Each number is 128 + 24 x the weight over its row's rms, rounded and kept within 0 to 255. Layers, rows and columns count from 0. Numbers have three digits each. The size before them is the row's rms in percent of the matrix's.

# gate: layer 3 MLP gate, 256x96, rms 0.138, rows 193-248, columns 32-63
# up: layer 3 MLP up, 256x96, rms 0.127, rows 193-248, columns 32-63
# down: layer 3 MLP down (transposed), 256x96, rms 0.127, rows 193-248, columns 32-63
gate193 103:079148124142099122080144156101101175105133157132182127153136147131125133138138132126144093102099
up193 104:079112137129132160117128111111068092100131111143130143162121109134124148120115171129094100161089
down193 107:127158106102132106108123174149099117128152155098082177102142111156134096132060126121179131118161
gate194 106:121095120127116122069117153124124148110110109143142125135113098132120130162099161075115147099081
up194 103:128138151160104135107126160132166128125137085143096130151093112138103107143118144099083142089063
down194 102:084124103127116129125150091087148101128129154155135131124147149135123124149136136106063105088156
gate195 097:093139105122089136144126158103137115140144112138119143136066161139126090103146091147187169155083
up195 102:165117126078170130075147095102121139134161156083182075169162165135097134169162130085115062142160
down195 106:159166141122094122125147115157140101162125145090162158125114186134111137136129128177155094145079
gate196 098:136111148150174151137111099142131109111134172103108154113116126127163144125078098068162138100123
up196 100:095138112064105085177106120111085089152081141149099119101106170125169159120128100105139105173129
down196 101:135129100115137148095079113136149141100122141137181046157150119149125135118142158090135183145138
gate197 094:121134094096150121107141075124127144159146114117111170143127171096104101159130097103130155073098
up197 095:093107046087155125133173152108139128157100153103128155150140118057142099135117087122103105136155
down197 096:100123162139154097122127181166152135119134146139129139147160116092126114138116136166145092149060
gate198 102:114130131097165135152146083157121167126160139116135129108144125166168098141128129145186164114100
up198 106:089114086115108122119108103131162075120095056104115107120093142173157125099162136102147118121125
down198 106:131160121146131123134110157094112110147149130123119124109119090136130132114141127154091122115153
gate199 090:176127153136115155165111137144101156115134174109149142089107153127096111099145127103124140130112
up199 096:120133143123070117184107098178131102112146158125137140147128112132159123112134117184117134137123
down199 095:118145159098111143164128158109118153123123129152136149109122136153204111111109092115133118118131
gate200 102:123124147092126096112120145127150106084130148157144083118118169115125138104100119095142139142150
up200 093:106138098148138134127125134127147124146138096113102140099081155112125121090112095143122164114101
down200 095:101116086122108123104107116096147142150127095116149158133117122104129115110092098141167165112169
gate201 116:080175097135150138117081175142139135126126147123160124104058098132120139097122109117161142136128
up201 113:109139099102165106119083087134103147099111105128161106157107156166123112120125137116146111129102
down201 111:105174106103097089126132120140128122088095118113157070136144125152149135204114169120146122144123
gate202 107:120119139103112168083109165105149162134146104163111134172141115105135068120105156137136127105113
up202 103:124139098110112099117146083125118106104121170122108135140127144130110145116113098093118086153119
down202 098:161114123107130141153135161131087069119086113162114103113097120132154127151086088128163142089096
gate203 098:106091122102110130118118151137125141128109096163071154118115116050102130115128091151143137118153
up203 097:131108164128103128157118106116113075143157079120142084123160118163175134136091151169100137111130
down203 098:125170118155129150089102108096139150113176104148116093112094137083139110120125172148139141121121
gate204 112:109137145134138148138130121118156133094152142094172139122149151111141087123151101137126109099158
up204 103:152128082165132140135142109154122141151114137124134136135161085138136122144120137141124134141080
down204 105:093122145096151113175113123095136121097151119149113108101133139161126178130129107122121151150167
gate205 101:082103155118176103085137110128138146122153114113142154138141107110148112157132132122191126153142
up205 097:200115141114124156126120133129138129120100179152084118156127148145150136105150118128156162102124
down205 104:148134078115144142157177119151141120130124130135143098115155162110119124104163135114160121144104
gate206 113:134103121126109114140114102123125134140137148127167153130145135119168167108159112145198114119135
up206 116:155131147124132128102153136106120101118106163100098158145112131142109160157131141108191089125130
down206 115:140169106170110145088113163124134124099086138106118137136094126158102106147096155095059121140121
gate207 104:110152122127151153119132110104116110115111131123109148125106147155146156122110103073136115140099
up207 098:139120140194119155100157174129115151096117156146126117110149147119126133143142168105092110131138
down207 098:099111142112154099142126121172149141145118080120130131119121090078099118125158155144153118119088
gate208 090:118121163119133098124170165104130111127129129124173115141121124088146124164125135107106139104109
up208 095:107142158157128165130147196149107150111107122117114127121116122126157132099121126130143094135117
down208 092:145117125109133104132101117121131105108137116066140206136141161128155121129148136123146144101170
gate209 096:128153161154120138101119152138168099150131145114127150122098143108117159165104157150128064101114
up209 096:122143101137139166106158122129133176126126168131116111120095153098112131152120134116135109135156
down209 102:114149152154064149140099162149119136091152149095093113149169136116135143141137148111154129134110
gate210 103:128113127130117176112119145119125098151146156163138121126113174112110117114099097128143137106111
up210 105:163111125154141130110108078126085145091150125134148098127136113148086122148108175089123115117183
down210 104:146131129122142084171151149116111123100145066098122129110099074128147183132109161101139135132109
gate211 092:153121151151135121152144119123143120109166121132125124076099126189135142126075110129150145107117
up211 097:131092167135114126115148123207143127120113154123142091135164145147154109143110098113129134142144
down211 096:115137147165131165132097111125138116200113128116146098088151138111136164135139110099108126156120
gate212 094:186131140092170165146112116147081156153117130098130146076197111140122126124114130117120135089116
up212 097:125074140179129134102134138134125105135127068142130150108144148151157158154127129143147128165114
down212 097:123081168110139123156121131119170131133108127171134127109174128094120107134101101146162171095104
gate213 099:108138132118123085134112142119139147108141139083132149108178128120135088156146101137123088090092
up213 102:144143132135130097106089142138100166137103100113134119174114143118110100079129116156100187084103
down213 103:117091164131107095136129132133119123136121142143117158145103170143138118126112132115099094094140
gate214 093:117111080092149132090157170126128115127190128097136139117163115114140115053109103153124105127121
up214 098:088121079157088084114134140125099134142174126098110158162103098102147128121133124164115179165146
down214 093:086122162123067110165127124115150128107146144135161132111080146168123144141093161130117108135123
gate215 097:121144133113160143139096128131121172154136097127143128101056151113138113091128111095157121106109
up215 104:124149119190122141113087111121121138149141122171144083097148164126124153167128096159130102164148
down215 105:126155127096127125130152138167109113122075150129150153139149105159105086129164132128102109155069
gate216 098:153097076098111134141113087155119164138160094120152097150139139140141113180153131098128143124105
up216 092:141153190181092177141100098108105161105100116156131122133095098123110136113107107126100129089143
down216 095:120147160163171129127148116149126136127111099103165157098140158142142129117133188139155111123147
gate217 103:173094131173111098136098152164102108122122135110203121093104183162126164129109127118153096123120
up217 102:138089076158120173132069134146151177107138153116082132136110130157078148149132106127151125078118
down217 100:123132148120142177134152117162132089167101117137129132106088108155185178131100087154104115165143
gate218 105:153085126145096117150119139152188123077152182113140098134117118135146155117134132119135125090111
up218 102:161095132155145118089104130169142109074135135120120127146114162108125159139121143157113155092094
down218 100:131093168158153112142104141124163131099114117163148118088114115101141095156123114132086105149140
gate219 099:114137125098149148093164178171163132111124128105183121125077114149150131116100091132113163121095
up219 095:168128132122173108127129126111121105152150133161149105148109137167160111146135156084149135122089
down219 094:109093128153141155187108164108143136187154130167114120164130139075131140136165146138087116098147
gate220 102:123086100129114168132138102130136133110120173060131124105129132100116146135093133150149173121107
up220 105:154175116162110101106151124108172114102151107144084147122131179110159149151155118134133129132151
down220 103:125151130145144075109138161160149117145084109160104124120117148115163128132143177123103087133126
gate221 097:129130085165143079094132160114124163126160119118104098130085125118134125088079114133101091111081
up221 097:153144135148108133114165122105174106145144125156131121121133146173099126135120147153149128113111
down221 097:122115127140133119121136157139147092133110144125145114139127177158140128123129109138153103105131
gate222 093:155118124132097138159134090185163170127109114139113163120164087123112148113088113116153115102149
up222 095:094125155135157165126110110110136149109164161095138153170129135139116134126144106174125159074121
down222 096:121126118126159138133086144090135148069127129121141111139117107129101128121146128128161188131159
gate223 090:115118137133132172129131162146085152100127136111096120135127097120101102119145126108162096140127
up223 091:121086157082122154140102164175130142104192139148096130140104154106110104104088128099156128152142
down223 089:115108106163138155149142144163124119117122107114077132137156108132104103172152122125130119156119
gate224 095:137155136152146134144139102116107111127101084122111139147165167141090126127125137142148148114155
up224 095:169121126133126131152120146105155115122114112143118136108137188123151122134108122149140171133114
down224 095:144133101143140112147112146173122156150171145120134145140140138148069131133155176125106157086084
gate225 090:111142132160072125125108121162139157129133086116161150140122158121153094115108136108116132095151
up225 093:108097136124144119141079160137126124120137122129141103111153100112104123132117134097108151099156
down225 088:163111078149119143107135104124103094182171142084093104115161119125123138130136137098168107073086
gate226 104:111122089142118133081079128108135107165119114116120139125082165154160153090131122177113144159120
up226 099:153121120141134103102142137111147099119120092155132145110131139095126137106141123138149132144161
down226 099:103151113086095105119098118144130076142163168134105124174159171135143150157129127120157151159140
gate227 101:105097156113176113105113110147102094174166113097141148165084125097109140146125143111132125090146
up227 105:106148122144127165107116156179154115158118085151103144151166112111104132077120154134140166135096
down227 106:091154164126136097099118102119132088150153156110138094106123127128130142188106163118172139112117
gate228 099:076075104128122141127131150154134132112154147111102148131150149166124163142131106165120143144127
up228 105:134066089138129086122076123115092126159163109149141136139132157118140132144137178080106131118134
down228 102:091152133105109120112152124129104095127159136141099114161130095122123138134144163109170105137149
gate229 087:114098160145097134129103123128153168089132152126154145123140152121114073125132105152135112089177
up229 084:153177144105136104102118148105125088128094102109064109146124121134123132130141115134076130167146
down229 092:103116120122164131127144096129103157137133139101141087161105150079132119075128234117174109126113
gate230 095:126126153142138137137115108116064115130149068136132092154094140158163138119170134176126154105088
up230 098:124174132096116089173130170169144153094159092119091159103144095131144115157149139142156097118124
down230 096:115108167114170118146109119079122113115089156122127147108094144158121120180149094141139113142128
gate231 095:165106144096094122127093120148096150116163108151133102060112176155088103118133110137123125186128
up231 099:136126115159144130156097135165086104092149123129114124129179169121140130130135130078146102094130
down231 096:135141101079170134127178122088134119155127104083139125124160123101174113139125096135183107106124
gate232 099:174149132126116130054126119166093177118119133126140091162107079133110120153159161151108118091098
up232 099:136118080148144148121134087105099132089145122101144100120152166114111096142135161141089135153112
down232 099:128098156137145073146131153126130135136118113173093115131145087149170136154142125135062151114108
gate233 098:132141095132103085111121148110111124136147104121125127061146167128119132163163140106132106114145
up233 090:112146134156154130128138094127135144150159135108116099140098132088099130118098086163147141150139
down233 092:141122153101106100108071105128079132119140104133132199126138170134152139131126160162130136117148
gate234 090:114145149125118148080106131096172106128139151121120143134146112171120120125069073113129133136136
up234 097:127146116143113135092190131144126130113107113100123133119125111140092165112130140106135119142137
down234 095:134112108128127105102136142094131171154162106138116127128118153077113109168152116110135106142159
gate235 101:122149089157112174126108090176111126118129104111110138095136110139139144099129108099132125105115
up235 111:171118111129146078133110100088111161108156106139105144075146124125108120097164137109134176123132
down235 108:133145106180113129173114123154132133125126104120129162167132093140150093181110094123103178119164
gate236 098:115135111122144098112143143136169169131156129129139104118145137130133150133095117142174193100101
up236 094:062163142122156098087133118120181123105156104151144122125153151101113121136122145151149147135128
down236 099:131117140128138136126147125142144107128096117169074115170160135138115127143124131123121130149132
gate237 096:120133125148103145095125151128172095134123139113102130120142084176117138069116090110144125139147
up237 094:119115072155130110124127115100097153171123104141095154113127149115139099179106110124122157163129
down237 094:146115153127156161145155105082144157091122109119119114118120107135125128123102160098179175138157
gate238 101:137146138083119108100091139154146137120116140174127153127180107123173167099115105108119127114077
up238 101:121113084155121114146087183146121101115088122127125123134152137142110135113090115138112147133121
down238 100:091151132149149119137171166100165110118156128102132143160144138189124094153127134123093137112113
gate239 092:136143087097145092142128101157147127087125081119127113119157131150126152157088111096082150145129
up239 097:129159101165110134149090141121132109131094175142131150140133126090122138156092146104103115083109
down239 096:139135114110158144149150121129116130137121150143116099138155133144119110200137150135107066096120
gate240 107:160188148187121147108127162160092119137093120109133130100134106102126097139104123121144152134120
up240 103:149141161145172123121133151119148082121092140121124171128088121132117127122110123166148092091147
down240 106:136142154157103144139180160133135134086151149154132047152128143116098130158068135171148137105134
gate241 091:146100117100149144136127150127135125132143150129172177132135123168112124105152148130111140152115
up241 100:141120173169135131130104099109124122137095106131105113094143113116136132116109114154126105120140
down241 095:159125106096132145108168144096131122135130149131152064132109152166140161161141127146212139132110
gate242 090:136132107113170137133130154193114148133161114134156083116100162115070113137122138115140105132166
up242 105:107123135112157170158166147145127102110133114166135096121128135148094105169125155123106113139163
down242 108:107145127155133098162078152117138125109134118154135186165101109145135149146151159126109137125127
gate243 113:132087133120094093145135134153104121114123158143148158130115101126150153165176110126138129148109
up243 110:135100107156160157129136150116160088108116168157105089135129130071107096104137118113105133111079
down243 103:100145103125148127089105104168119147129152134126138136145103079135157122144131067160139101139129
gate244 085:102121161107165102154108142102176147105116164119146098132140108096105167139156160131113128125086
up244 094:149131107068090130150133131162135091126165139084113165121119126115096132121146132099133192131182
down244 096:135123180114138126097171136113125138107107112123130090176143097119122155173109123140170116098101
gate245 101:114106093092171161093116109133133163084137193163183129106134122135133090113110167114135177093130
up245 099:146157155131081135144136140093153066153147119113107119100093138127130114095134133159129109212126
down245 095:117108130130124145138130131134126150140123148142147113121109166122141163120116114160202135152105
gate246 097:109119163132120120121110177131165127105124123094105142140107152108111103135152133141132115162121
up246 091:146120136130158109130135158119115150116116121082141107079129110074177132141149095114105078077143
down246 092:159088117162116117136135143132118162144077105127150151125091096091133159131122125134143121107166
gate247 105:140145137144182144120118172164125174143137087142159106134132099080102111085131125180158123146080
up247 097:114163116107159143126147168132100142124098148140156107103108127097138086147106173117133138172107
down247 095:140108117164102137094098167130135123133123151124135111127134146151103123184129142068137139095120
gate248 103:136136122106180135165110142130105135182108066130113145091088151121106107109119105108155153107149
up248 107:116117133119091143144174180149124132142147147104139118134139135104147115100100122200116096120123
down248 103:110155157125111151123129146119125129130142129125140097131099123091127127199106128140188137108170